config.toml
n_kv_head = 7
vocab_size = 512
norm = "layernorm"
init = "normal"
steps = 4024
Each number is 200 + 30 x the weight over its row's rms, rounded and kept within 0 to 999. Layers, rows and columns count from 0. The size before them is the row's rms in percent of the matrix's.

# down: layer 9 MLP down (transposed), 896x224, rms 0.0543, rows 838-852, columns 112-223
# up: layer 9 MLP up, 896x224, rms 0.059, rows 839-852, columns 112-223
down838,106,139,219,183,192,189,179,213,167,175,233,217,198,194,163,242,161,245,254,270,217,243,197,171,171,168,156,143,173,212,223,255,207,212,200,168,173,169,209,164,192,245,222,200,238,231,178,185,195,220,184,214,184,202,212,257,213,188,218,202,231,172,189,174,228,226,211,221,182,249,262,140,193,190,168,191,201,255,193,206,128,202,206,136,189,200,159,236,192,215,202,204,197,191,161,202,234,253,176,210,236,252,168,180,187,218,183,215,232,190,155,189,165
up839,100,244,224,141,205,215,255,202,205,227,206,119,217,256,213,170,257,232,208,197,207,227,196,173,196,217,179,171,170,166,184,164,191,219,164,238,171,166,207,239,176,216,164,231,201,176,188,205,177,192,210,236,203,210,238,209,197,196,193,216,203,195,212,261,227,249,210,208,218,233,171,178,184,219,213,187,181,199,203,142,201,161,211,163,178,209,97,229,185,214,199,218,226,216,211,230,194,188,217,247,219,251,176,193,226,209,181,194,250,174,202,229,268
down839,099,223,235,221,219,221,236,203,196,202,168,231,159,208,186,167,222,179,216,203,231,160,244,181,215,198,151,172,187,147,177,238,177,181,209,199,217,177,242,198,151,205,160,216,199,182,180,165,212,210,217,169,254,188,268,182,219,179,176,175,177,173,233,214,222,254,149,217,181,199,205,214,215,191,182,215,120,199,235,163,156,192,222,189,203,216,202,190,186,202,241,224,187,217,149,189,274,180,144,203,198,229,180,186,241,243,208,222,178,239,175,237,196
up840,109,204,205,172,253,219,153,194,176,220,147,189,197,167,209,194,236,183,182,189,220,193,211,203,178,200,169,144,212,145,226,227,186,168,211,252,214,225,175,163,240,242,184,212,170,230,220,176,235,216,199,212,174,161,248,179,143,207,185,195,197,249,199,199,223,192,190,208,174,161,190,205,238,171,231,138,187,208,227,138,206,163,218,218,252,209,194,248,176,202,201,180,234,224,214,208,194,215,217,231,211,219,222,211,208,185,199,215,213,180,185,246,188
down840,105,208,224,214,179,263,215,177,207,192,171,236,202,216,201,226,248,234,168,167,209,187,185,157,152,226,203,256,205,165,203,208,201,217,200,201,201,193,223,265,159,165,288,190,194,196,211,200,212,232,179,140,206,213,273,206,160,218,211,201,228,173,185,178,174,188,197,182,169,240,174,172,207,155,219,190,172,184,188,194,215,217,238,187,209,209,215,215,213,210,166,175,209,127,232,182,166,199,219,192,170,179,177,254,208,155,231,174,188,188,200,130,182
up841,107,211,194,168,219,203,244,195,214,145,231,187,215,240,190,217,282,200,192,172,214,161,152,229,189,270,210,184,153,132,176,201,164,246,195,214,211,175,190,198,231,242,178,159,176,201,185,264,231,207,184,219,205,138,172,249,181,200,176,210,203,233,180,161,219,136,231,215,240,209,207,238,152,209,207,201,211,154,229,176,156,208,197,253,195,193,230,184,209,182,201,207,238,177,156,241,232,215,84,171,199,206,222,219,217,239,205,150,234,184,158,224,216
down841,101,209,141,222,205,203,214,243,223,147,234,191,203,252,209,185,158,199,217,155,198,145,171,219,228,198,207,196,194,186,187,116,190,215,183,166,188,238,180,167,221,244,186,177,153,203,170,201,194,195,186,214,195,201,188,211,187,203,233,189,218,199,184,207,178,196,230,195,217,188,216,203,240,242,221,229,204,223,214,208,152,224,225,236,121,244,188,176,172,219,174,153,171,210,226,193,232,232,194,186,246,217,219,199,214,245,132,211,230,277,143,150,178
up842,107,202,182,158,183,181,216,180,209,213,168,220,216,206,208,158,198,147,182,174,171,165,169,206,192,225,215,193,250,182,200,174,198,205,224,204,256,227,196,269,208,187,223,183,182,141,203,216,248,149,203,162,185,198,177,206,215,186,177,249,146,233,190,169,246,215,183,216,183,195,152,239,183,234,199,206,237,185,140,127,172,158,162,233,232,210,246,173,196,200,287,245,155,188,151,257,215,215,245,221,224,221,202,175,193,210,144,217,230,248,196,218,225
down842,104,211,175,200,207,253,110,121,147,246,177,198,206,217,165,231,224,168,230,259,301,179,194,187,178,255,190,219,193,195,160,205,221,201,200,207,212,204,215,133,212,167,179,232,231,231,199,172,196,217,182,186,195,233,228,155,233,227,227,190,196,196,168,156,181,240,242,225,197,210,196,201,233,177,196,281,138,232,217,229,214,231,247,205,190,220,151,219,235,214,196,228,191,224,147,198,225,240,228,190,192,148,201,207,211,218,136,130,203,179,165,191,237
up843,097,183,172,153,193,240,203,236,199,185,261,199,209,179,210,180,163,168,152,181,159,225,155,181,217,150,179,166,227,286,222,168,171,189,224,224,166,230,187,187,167,233,203,251,190,220,149,250,214,244,185,163,202,242,193,178,174,188,225,231,171,215,241,167,162,237,225,199,176,181,183,190,187,150,219,178,207,212,218,191,237,185,219,178,202,228,179,140,250,202,180,183,218,154,210,192,189,176,163,251,151,166,248,230,245,234,172,183,212,186,221,236,208
down843,098,129,189,197,239,237,207,185,196,176,204,214,218,147,164,151,219,183,207,185,262,184,266,213,182,193,184,219,202,188,261,228,205,199,167,224,151,197,170,185,215,144,238,209,206,192,194,185,270,195,161,142,160,190,249,246,189,186,172,195,162,188,176,140,193,231,180,212,169,186,213,195,246,160,182,196,203,179,215,221,232,184,231,206,129,197,120,226,176,165,175,180,243,211,162,168,214,199,174,182,157,207,166,163,190,213,228,215,190,182,226,238,195
up844,099,156,209,186,254,272,234,213,226,253,148,224,216,163,140,222,208,196,225,240,231,241,125,218,246,213,173,222,245,182,172,211,201,138,122,191,204,198,211,178,202,220,221,180,210,209,214,201,165,217,221,214,183,245,185,180,182,233,189,155,219,193,185,249,245,202,211,231,203,177,202,224,170,204,187,246,182,173,163,173,217,177,177,212,160,194,199,235,202,203,191,189,165,187,211,176,193,215,207,206,208,228,191,237,192,232,159,180,229,228,177,230,177
down844,101,184,167,241,222,231,213,224,195,200,216,233,152,213,193,206,257,208,203,145,174,233,178,211,200,243,197,174,200,183,153,211,193,203,177,219,207,230,194,181,214,169,177,169,180,181,212,198,182,227,270,219,171,174,171,177,220,180,168,205,234,206,190,193,203,172,177,202,200,246,161,201,185,154,196,171,144,177,219,122,175,212,245,191,200,219,226,228,194,226,246,286,258,213,196,197,191,158,226,111,189,154,178,200,218,193,217,225,216,184,219,137,196
up845,099,213,201,208,177,199,201,99,205,235,139,176,225,196,192,215,286,220,180,161,197,195,212,262,239,158,233,231,220,255,151,204,206,217,155,201,203,188,202,155,189,245,236,191,145,194,213,208,201,209,209,194,235,190,209,224,221,226,240,179,216,216,236,172,206,209,210,222,227,159,152,171,141,181,204,218,206,202,207,179,175,209,198,187,203,181,209,193,232,194,181,199,131,211,220,210,177,183,222,179,154,199,213,174,232,204,160,189,194,243,134,158,242
down845,101,161,216,190,201,174,260,217,191,167,181,194,132,181,253,212,182,216,238,212,118,220,243,192,180,156,242,230,225,201,197,173,216,196,191,236,193,189,191,145,229,163,136,147,241,170,206,148,228,191,200,190,209,158,232,253,218,200,207,196,177,200,204,214,180,161,151,187,192,204,179,229,185,179,211,221,178,216,193,160,201,177,236,151,185,185,204,231,258,189,155,216,207,139,144,170,197,157,173,177,217,220,149,213,216,228,190,193,267,205,151,221,231
up846,097,174,201,218,194,209,213,158,175,203,226,198,224,210,142,213,244,211,211,203,178,220,201,197,190,239,180,180,208,196,185,214,174,216,214,215,256,227,197,213,218,169,124,215,164,191,219,159,215,225,184,185,185,178,191,250,219,189,188,265,235,252,160,153,213,160,252,201,120,187,216,179,204,148,205,152,215,195,204,213,207,164,250,237,245,204,201,256,220,230,224,195,208,247,167,185,152,206,248,230,212,198,180,175,155,194,159,204,161,231,240,162,194
down846,099,186,141,183,224,162,169,214,238,223,203,207,195,223,206,236,141,219,257,190,219,215,224,221,232,209,222,230,182,217,120,207,197,154,162,161,259,180,208,169,194,237,215,239,123,146,148,189,202,221,197,157,188,178,223,221,207,197,229,188,215,188,215,194,153,185,187,254,223,220,181,183,159,203,187,160,221,255,205,233,197,200,237,219,188,216,196,201,167,228,200,165,176,187,194,190,211,243,228,188,187,164,219,203,167,175,213,195,187,203,201,201,203
up847,105,124,231,291,189,253,205,248,170,221,188,203,156,174,181,129,190,188,214,232,203,244,162,206,240,244,206,191,224,197,232,211,194,182,230,177,152,211,224,181,165,154,163,132,139,189,189,227,150,206,182,172,199,205,203,207,181,211,164,215,228,212,210,248,203,136,228,160,161,180,273,187,188,179,212,198,209,144,207,119,191,167,200,189,169,164,183,224,200,192,146,228,163,218,160,204,265,192,242,190,170,162,193,199,195,212,223,204,235,218,166,251,197
down847,106,179,158,212,154,183,225,193,164,213,232,212,193,210,216,179,210,180,167,215,167,148,250,192,192,179,204,225,210,181,243,212,214,166,213,251,202,235,256,262,176,218,161,177,193,229,198,245,193,211,139,233,203,170,246,212,203,247,212,212,197,166,234,203,156,189,185,170,171,143,215,245,217,200,248,205,201,173,172,160,131,210,153,208,237,188,244,195,178,140,166,222,189,245,167,215,208,162,157,208,217,207,218,229,252,170,187,183,169,201,168,194,193
up848,109,199,193,198,245,201,179,203,181,171,188,215,158,161,162,246,221,228,187,231,194,203,210,182,168,209,214,191,189,212,205,173,157,202,177,204,281,190,223,162,208,172,181,220,217,141,192,181,203,196,205,251,178,209,195,161,243,173,162,218,179,241,149,215,191,173,214,198,205,288,172,221,212,191,218,218,187,196,183,197,152,218,157,197,213,183,165,185,211,207,215,166,241,207,191,234,163,175,227,233,177,208,222,206,188,219,131,211,229,192,187,203,191
down848,104,213,163,165,130,231,199,317,238,179,219,230,224,159,216,189,188,148,209,206,185,184,242,197,181,193,204,209,203,226,159,271,194,163,153,183,228,141,197,176,206,260,217,189,189,134,206,228,174,177,232,201,171,242,160,161,176,159,203,243,234,206,175,174,221,194,214,185,186,192,219,176,205,228,165,188,234,196,195,233,147,147,204,227,202,154,218,209,179,158,260,237,191,147,183,218,192,168,179,212,176,174,245,183,274,207,214,233,211,182,233,268,201
up849,090,225,248,207,179,197,207,203,244,131,202,167,221,172,241,190,204,135,212,217,172,230,195,175,229,217,180,210,194,202,147,206,215,195,249,226,188,241,216,161,202,207,202,194,230,169,207,195,208,256,199,252,205,215,191,232,203,159,162,176,220,180,228,239,281,192,239,202,213,128,205,165,225,193,157,227,216,217,204,240,218,194,227,174,141,240,187,165,182,233,177,145,239,231,195,230,216,180,161,214,215,185,196,203,214,175,209,190,222,245,174,196,220
down849,088,179,137,229,203,193,148,198,262,180,169,175,241,195,236,201,210,206,194,238,190,200,161,159,192,214,204,208,167,219,162,192,185,203,175,230,215,216,174,182,195,214,240,142,232,172,139,188,215,213,196,208,165,185,257,242,180,229,210,180,236,229,177,185,180,243,217,176,220,201,190,164,134,173,242,240,244,236,139,175,201,190,204,185,242,187,202,193,222,248,228,205,199,207,215,178,214,194,149,194,189,228,205,211,222,220,254,154,166,205,245,205,159
up850,102,183,170,157,219,213,168,217,164,190,175,169,193,225,275,170,193,129,187,264,211,211,182,213,157,226,148,259,143,220,212,228,175,221,253,175,201,208,234,144,171,203,180,172,179,256,213,194,247,250,182,209,210,197,161,194,192,227,198,219,229,178,217,199,229,231,201,215,252,197,185,176,217,182,244,225,211,184,206,161,202,233,181,143,212,241,175,191,197,192,181,224,235,191,166,228,182,232,199,258,216,222,174,232,194,234,190,194,220,160,190,148,157
down850,098,160,189,205,173,179,255,213,174,183,251,242,192,167,186,178,185,185,186,213,207,178,182,240,248,182,182,221,232,210,176,201,208,165,180,154,197,231,140,215,207,182,187,217,178,135,238,252,175,243,177,252,224,181,216,154,218,237,173,138,210,198,170,173,193,236,205,203,190,234,280,213,207,244,220,212,188,243,142,176,221,249,210,234,215,178,224,162,200,198,195,203,219,155,223,192,211,156,194,208,169,181,185,215,189,133,157,171,182,175,249,188,157
up851,109,162,203,188,208,213,250,195,167,164,212,222,212,203,167,186,234,237,201,241,277,177,193,148,236,170,201,158,217,205,203,205,178,150,149,211,228,177,234,246,231,197,176,147,180,188,228,212,271,228,260,181,202,174,191,196,172,203,255,120,171,208,196,230,166,203,166,206,127,200,227,204,160,196,179,176,250,198,152,213,166,130,215,171,169,205,182,218,240,236,185,223,203,189,168,195,183,170,229,155,162,153,195,256,211,148,225,186,177,218,270,203,230
down851,103,230,171,207,189,150,220,143,170,247,226,170,225,175,246,206,191,201,217,221,197,258,193,152,190,217,221,195,186,159,194,165,169,220,218,165,160,207,174,235,232,160,187,202,212,180,157,215,208,219,232,226,169,214,191,234,256,224,282,195,190,233,194,186,192,200,221,242,220,229,222,277,188,151,219,191,250,156,156,201,251,201,134,191,214,201,173,177,206,180,204,144,206,217,198,181,195,193,220,183,214,177,222,155,268,126,198,251,209,162,202,184,243
up852,099,208,161,190,142,241,245,249,175,142,236,221,223,183,175,256,177,197,209,226,257,243,210,215,182,205,227,175,254,164,232,193,193,157,214,227,203,168,214,213,164,181,187,179,199,259,222,252,250,196,210,181,188,147,205,211,226,242,227,173,234,222,157,172,212,238,185,223,173,178,235,165,201,263,194,123,270,205,235,153,218,248,184,202,249,194,193,177,236,148,193,184,198,166,134,214,221,226,220,209,167,204,219,247,163,241,201,216,185,203,250,158,176
down852,101,204,174,205,189,236,264,184,178,181,188,202,184,195,226,280,248,225,230,243,156,259,214,182,236,252,199,211,200,188,163,211,218,245,180,188,221,221,230,170,205,224,179,232,209,180,184,200,224,152,152,183,222,155,173,203,209,211,193,189,182,145,191,170,148,235,225,204,200,192,196,188,214,160,152,151,239,235,209,206,232,166,233,189,162,186,191,208,241,217,210,223,177,153,208,190,186,119,231,199,217,219,161,242,205,214,184,240,172,194,219,168,201